Weights of a small transformer language model.
Training: 255M tokens, 3890 steps.
Each number is 128 + 24 x the weight over its row's rms, rounded and kept within 0 to 255. Layers, rows and columns count from 0. Numbers have three digits each. The size before them is the row's rms in percent of the matrix's.

# k: layer 10 attention key, 160x160, rms 0.182, rows 150-159, columns 0-159
# q: layer 10 attention query, 160x160, rms 0.175, rows 151-159, columns 0-159
# v: layer 10 attention value, 160x160, rms 0.246, rows 128-138, columns 0-159
# o: layer 10 attention output (transposed), 160x160, rms 0.213, rows 128-137, columns 0-159
k150 124:105088098129160130115132135161111102076131137126182126108100117108134148158143151110147188105139156132097088114146106153118123157138109135149101143172144129127136134120155112135144136089120156174145169172106116161093117079118105165119204125136147137125180116132113117123124118136086109102118144110079169135148101145114119139153151123113137124113102152134139113074118105115138106154117125151119140129129146113148145105134116148082154129139169085146109159136114097140097100101143163
q151 117:119094083126138104081117122093148151129075132146123100080115141118162158117122102098137101122135138125113083122104150124090107121113136112114111154107053117094144121126132144153127128123106135126129099141077079125115121145150120145079127157174162173107116145147142084158145120118083152115152097150144158121095152122171109118135123153112105118110094108137107134140092144126152145142131160151092138148104111149170140115150112081120093148151130167172106122126131135126137129129162089
k151 123:151094131123099157153099132165097129144090118179102170105099120098135155140125117123120141148120129131150150128115121134105148149170093121088136144125106149126111113136139157153118129148157133126173143161138103132079096106142144128122160129132123101100110113130157141150128141188150162130162134102152172171142139117068055140096158132116130071121169101140126145113101136133139143131136134151113166145123146166107098125152114179144117171124154157117106142163165107150139142132152135
q152 117:111140144115163105177130179128103107174148143112119114100109134121150161125137121089155116130091083109110160116134140150107123136148116141085100143125153150099094191159127155123141149140126148125154131116137127152155110139099159176154117140112115129103162143074118120104121130134151077118127132132101128129149162151148142163100112150178135107114160134151126186083155130084127153123154150172147112153146103151143109092113151074151139108131120115122103096136139127161118109154135164
k152 124:112125114131079075123132128126130111180128116101094138116125081095140115128124130148128151110143104143117151119136112115134083115135174181106107115126111149132078157098123138057161153129103155139148123139101079140191137119136110169134135137111147170140135137116114140123109179135136088096101132104109130120149129168135148154134107145129151069133147129099157109112127112146175113112134200094109162145129123147116163098107126099151148135114123144148136133130079112123145145128106135
q153 112:158136157148097104131071158110135150159120139129143093130128093137131119174125116174142101072150115127130163087120132116084091092100124097160110128150157126091113102125122135138121114190131168109130140108096126098117168132123136109137135132133116140125139099076144100126111137136143118089164128137145078136146094099130146127165136134140075107103100125126144103120135122174136088099133168164114122138165154161101133117098129154104115116204160139117136142134101109125122149135135116
k153 121:094109131151105137119121140157105130123088161132081161145112158106106138144147126184139107141123109167131156112122133154111137156127105133080125094156132109112134112111149106106133108162143114111109093119127144132128156122143108153149129126119120121089114117128131130147142143120120077081155113123157121098185115142132186122139152122146122104059129148129145088142136109118098168079169152141112094127136143090150113162137132138200156119162109099177108100160125107094110119097152123
q154 115:102077116098182121127136144174133096170092100138121135126129100101137132116095136143099164131145149120184101128110121139131163158155106124169153108107152126098126132144108093171099110129146134150155154138106118142137141092111112055147148115143129130116136142123142119098160196132154157141121139163133134138120098095111160122111115144169095137080159086135122129115118144141109132123107114103137127143179125114106148128127163137106173099173115137131152135102161089154157141142104137
k154 121:137080115145165105109119095152132096114123108111112110174142131124153095121106160125115124122076154117121129094111165129139170138131143094160148131117147177115087137136109073144136148114144095135122146137121184108129142126148139073126141177119141136103134126105133107114124151136113131113062132093134159129126134149112167090085100096157129126150140130108125078134140140141088119167126144091154123119143156121160139104158090115113153111154156136141099125090122071137160110171123135
q155 112:155141118117147116115103119178110135176145127122122127126188169167127150140128137125109126126136117157140167100189116130141129146136138107126118120119154141123144097095090114157139122119128139125157158165105166136168170112127098133122086093086199122128097099176179144096125138108132151135132119095122151164135122111170157094117121115124136119089088129149152163062127115145148108115130173137119147121092126062137132129130137110132112099111140099110120131150099142146138115144115126
k155 119:138121123126140128087079100195104126117154103160143106126102125149117119126125133117155117147146089149150099077161140124150125100150124149164172111108147146140167141097124064136137101132110144107124114117107111158137191155109125119116112152114148137156108108123106132116101124099140124146169118113094118158160114084149097112104115139125155134128144153131161134119136163143167067082114169167142112148102133091142144120150110125178102101136129121104107101156140109145085137145160130
q156 110:139144123145096147091116171141133119134135095095132132170104137151154102112161089135141154123122130123115112113152142151156131127105154131138103138099115104092096125121145153163167111079138114130115127136144111124100123120099126155118128124143136137133123155103182125088142141089086137151170148140104131127129133108075187132099141142109118101150082145141167101100123155130114174119120106099147067122094107079109126142114058172133134101184143118128119149172129134134124094131139106
k156 118:139135142141083129066125150123119124120141109127129153131117126179125137149124118118109108141091109086085098090139138155158116159122134141094114125087122118086145108113166143128123146098098138131142145133128173114091112129099160137105147154076143118113144160144168117117138169121116138164135127174106122101163101094117120133103172153113155153119130160171145125185151122118137126135108087150111116094105075128109124106101112108118125086144147113157152106150133064147149170152141113
q157 125:123145125120127117141104135154142154146189072123123128118096113153112155123164109112129144111130174105081109149119127176127130136137089130135120121108097175181150119130135133120092138120139174094180147133211143155131116157143072130133113153111135128120153157087137148125150143141117130170125119084166124142113100137147176108116139138128118159139136122165098114123138123118141153093113171129123165142138146144119136120101122117133144165154074126120137167095149111148170154148119118
k157 126:113136128138113127134147138141119158134105120119097106129101139157120085108134094104147120152134141114118102099133168124161125138099173133170082119124128112138154117127120132124068084132158116102191131155183123139101152117152114151160100109099129132112196154131142116171113144146134125174114112103115122109154085127092147151133135120168153097155103129102122174138106103172162139122143169121142118161124141132186116106143103165138119140106137167097111171145131168108142125123118140
q158 113:148115106154181124156168118131130108141114111130089122115086110141124129148134106098123122120107130150101117143136167148133121059106104150140162124125104134110181119148115126116155092131127127099122129103093122121149105156140108171134140156183119089130142114118113054130156141139136189122126116135097113141151120111100101172131090096075109104096111124127112119145117119176138135169153129112122120135143116130142104150183112144147135079110114112125152165169153095149156150143126152
k158 121:141140082158121180152149131109091120130145092178111117074121119113123178088146143091126140131083144141127133116132131108158154108118132092108152136151137122152139150122135096103159116166101175180135134083106121104131116140141137122147093128140099105109170106059143120084163117164150124157090126118123108146114129141133145131169155107122113098107112129125112126160151105133123134182122102141117120130114145118136127136164118139136138100117106136121180172161151085161163154123121113
q159 110:196155163102116118111130115124122116145157132095140143115084131128106137135109105120121072078091133139087149103141103128133134142134134127174136103137126165096195155119104100096075146113138141132171156133131133063118093088126151180137129134148097112126154132114160114166156145128136149122135128109119130134135115080132122159137126147153155129130129156104120111175129136146102138132116111120154094141131102100091180124145146127130110139116088106154125118124099170155114081159111115
k159 117:140125151126125081133159142114159142149125112123150112114153141124120113087093116110077130088102126121146129125108089137121113121123121095134085128135143155133147171132116060144155137112150123137163136146105121092119125122131125195138166140108073122138111089147165126088164116131060104096185118108105101121127116095123148157138105121143188111151100130139102138173158115167150146117115144143143144132118141109113149159157160171110104129153111116132122157125115081131113115112104118
v128 116:110120147143148103168153135127117129125099098112147124139154152087118135135154129152149147125123116130125121141109107135101153145133196112141081156128115105118099120096122152152125128111173203149138113080149099167128138147106120143130141128092079127091111138130155146162135125064146116135160134133090119167097112117167143092080107114135096144133112078137099105121180131117133139160154158165122101144099122139123102093168098139128120120106143111141104132130167136123133165159125091
o128 117:105119143093148159164088130105140110130170153175094140156116111124134094155147072098140135116142122172120142152161135157102109115159103129120104109122099137145103135093157094133118111147071177159150154168155112119110158153127137133112110124122107179097147116150108106115085133156103133167121170149098089115161129106105146106142117154113131141101153140118110140148102118145149107136130117085114104085143132142107071121137137124126182161122168137173151127117109124132126128100116118
v129 128:109117139135104128135133179167160124102133110123146149137135125135098168137147066108158100154148157130129122119125114118101140139125141180139142110124143147114111164097106144138137105130136108115159109128136113114145146141139115138130112102111090119125092094113103106126149198172129175164110133166147144169134173156120138112144124138164115143142129121091113105122162135101123135067098129135095157131156147118102166148161063139079103153176110111148140144083114138103113161108131106
o129 129:075099185107180128136130141141115136138119106098105130090081136168170126150091142160111173143168137108142174163120193143131123135125125140103119145123133182126102158150151154095119162126118116129090130144128151141151145115115163110094120156165158136143108143114146127145140064132124130091127138125084110131151135086152109090164121119115113118156125160126135182133141160155156138140130120109143141146109161138126127105129142150111136102109128138111119088144124136103115074149100110
v130 126:111133132121128129124144137099119107113100130139184125130136139117099116125094108116142103117155158081148127097120135150138097138149162085108133166146132152146153111108104173114102122139108131097116073140120178141170126106107144121129142091165141080107102155098126114110129162137101131156121153149123159130186129119143146090122089123119115149163142097150172094149152127111144111145153147180181141167128108115176130154135141135189164154126143107107148113144124091125089134125110112
o130 121:171146119152083151098110105146126140128167146116136132117130133155126106130135168153134156119071104140135118136096118146159141099106100102102108101119060132108100130150124123140170121159154100200102121143131095140106094185124147145109138147095159148127150101113125108093135118114110101125126086125107144093065112099104089146125169157115138131121110165117124131131145172124173155135142120129128116133149142167081123081121127113112147133115122144146116151105108148115158103137137169
v131 129:104111121157113160150151137146107143112142185114101126119076106097139066117146114109176103096135113105143084120163116122101122142111150126114117125104091097115139121141146102138137124087084115158172119135145151112107136156155124126137130149138128153118140109122159128129103096112121138077137151109118115136112199120142137101136139095105134120140117140107140108134141121138152087153041095083145152145120125149125139126148152140158120157203158141139140146117160116102145130164121107
o131 126:117106119113094128079096169187155086111107159136096150158104139114131152115120096122126129167131161124130156117120119130142136146144153159127102140171090117164156159130098104126103153081133117088102125166097112121114127115121165084138138124129147123112085113142168118128136131129129101139134119142141126135100106166129157154151084129111094088126174152142115109072155155135140096147168174189105133120104095177120115128145138116117124144158154123123080124117131142106124145146120098
v132 119:125114130110170124123100120122093121098139144124082178131139137122137163096122112187104129147152106096159119123099092114138120143123121115142150144142113169129147110096092142113081163120090118145183132144130117140176132154159146136206144118151115093138124100123134077140104121120165164122124131134167120132139126100083149122136116147156154163129090102153134131082173078136118135148093126137081137116135081157142115108100103118107108107147133128132121136128124133165099114146097114
o132 123:134088086134135174158138142156104125114153113126154105140143160177150160107154140094111138155119131122157162138133096134118074136105110119096144128176118111166122107140138094117132124163141129138130121075140114139127149121142149156082137094149121151129118150081135144120154154130147112152138098118151121136176105117134128096112134111138128169099150127164131143151117140113146126179094166108150055122074147147122150110139120141112176121127114138077149097099175161133153134121099140
v133 125:110156141113133126146099123128109109129164145127130108150118113134138160145172132104168124135116119151187152137150128125105125108177116147122086088121135135105088132170148096118098125131144113114138144120131169132161153137122131159127084120124076092127153108145136132108126104138176144123113120131080131075174165137121098109059167121121108107164112127127080173111112130116129139126153132160161165122084119125102126147104134141115145091155121095074160159153128133154128090104114117
o133 127:147129122138105122094108121093163138113137134145145146124115160120115136165141137146153154118152098113053127119132176131140136103103128095169125155181143141161124120137113105115142167096134122143136163140141111128155146109081118101108128115147100108105102126126116111111119103075104139112113141115126150181107103120111151132129114123121150132125161060158154070154113161106091093126081143091132066145150153124159131093156130101114129132139104162121126133112074113107102123159116136
v134 122:087140077140111148137133139120108141117086137126142164113157168141113110107134157142106150112139108165133090129139109110126091150096141159166209123145155153152133130083136143140136097122108144113115149107062136131160166134123120139090111137138116136092124172169110087150113101131135151114126124146129118076129116158161110143133199133119153096193150134095144112153149078139116134136148135144147156135122110120132120130131122144086169128143135126139137146097125134171129141117111152
o134 124:135123139091089139134145105116103118136132094130143138162113130143110143157117091110118107066140106103143146171124125089115122146117153121102124131095097124110162139100107152111100123109127105136087135119156128108127091084107138114141135151107172163127139131083178096133135146150142117113119109104104160134114148124117142118144071088107170104156132130132131102152119102071196120122120126098152106148124122138155153142116131126131135096162140123146154120141049143127124184157177132
v135 126:167106118117119125129169116086128161144098119161132144102145089103141132151141166134130130139172124171144117130117107086125108166125136106135107159138152094118129097122168115119145097158112116156120103074111151081110089145111106147123127080146101207134117149114134123146146166151132136147141076153141166111111123159153146139127146133116103114135141128162150168104124160173108147130058134121106169140130106148125155131122131110140144130128159137145124148107108143162101082162150114
o135 122:109166121139127128116141141135123135140112145150140108094093117153125139131152119094057093125122176120074106141121124100130111166137136147134135086115068130151160128131087159143129127178129108108119165124150161162121144093109148120107064132062105129104138141120120129101086110195104126106119140092115120115108114106116124137125123160144144117138121112158115144071154114143175086137151136143086097141158123120125102136135121125188105147130142152162115116136151123111131114118131130
v136 124:138122145105087135136094135097073159072123129112098102132176103161137160153159140118138108142149114122100166156085126127130128116155117163157118116187120116147137117130109114132127122126141134102148130134140130153113108100115103126163110114103164113130123193139130087151069150130114156114172120085113162136111164103171107105125130125128120066110126163139124111102140114116113077116112103110151095152120125099130149141113126130114157111118149166166141151134146083115127077104133136
o136 123:077125118116193114105144103135115086146133121184149151126097157148115106139106092124122127115148099118107100116128134131153132144129150124107108093114144130116137142126105107123149142126122121154120153149114116140176076164162122160101155084124126148134123112098099126088147148167100140160108146137133112091105126167133142152137125119159124158139112084136160177115130148100088125159136109141073122125091086088121162120122167097132102133135102118133149112151134106099140122210117109
v137 118:118146120149138112154097182104110119153097106189173081154149166149122093139094148142146103117146157118131132180133145074066143144138118144147138074115176130126108118122144104108149123119122122116143101106130124094126130083113129123123163129144111083137148175129122145147126120119150153140147105126110144159132103107122154081137100112120165124108124120162157140144141071134104112124157095072112114108130134149111158110099089109162118131133138118081136114131129105095166126119137145
o137 131:165103154156118162081164119129122141162145134062119122110113123112104113139143131080144135085116168113124127132149152104137140142117090094102150152121135118113122097124147152163152158174129170134095094153132075134155118152162123147103137108102164128154118144166101123166144114143153104149099150171103118125139134134095121137129143110135125188140123160126175098125129135141119116120132124142145114109167130110123081114126181102081124120139128093107172123140128138175116140112103082
v138 130:146120154145149128118173142138153121138131138161080095156153120143116129151135118107157148129121145178141118116132107131127152096115129119106130116116163112122147121088124140114200102118084090134113134137095174163157136135090120159163164103172134156137128106145128101112104116128099087136137112110172144129090135130109144080131147118078144089149136126170118135107129130074129174150135129140153102129094128194114140117131111119137108142109113130129120131174141127123111157135047133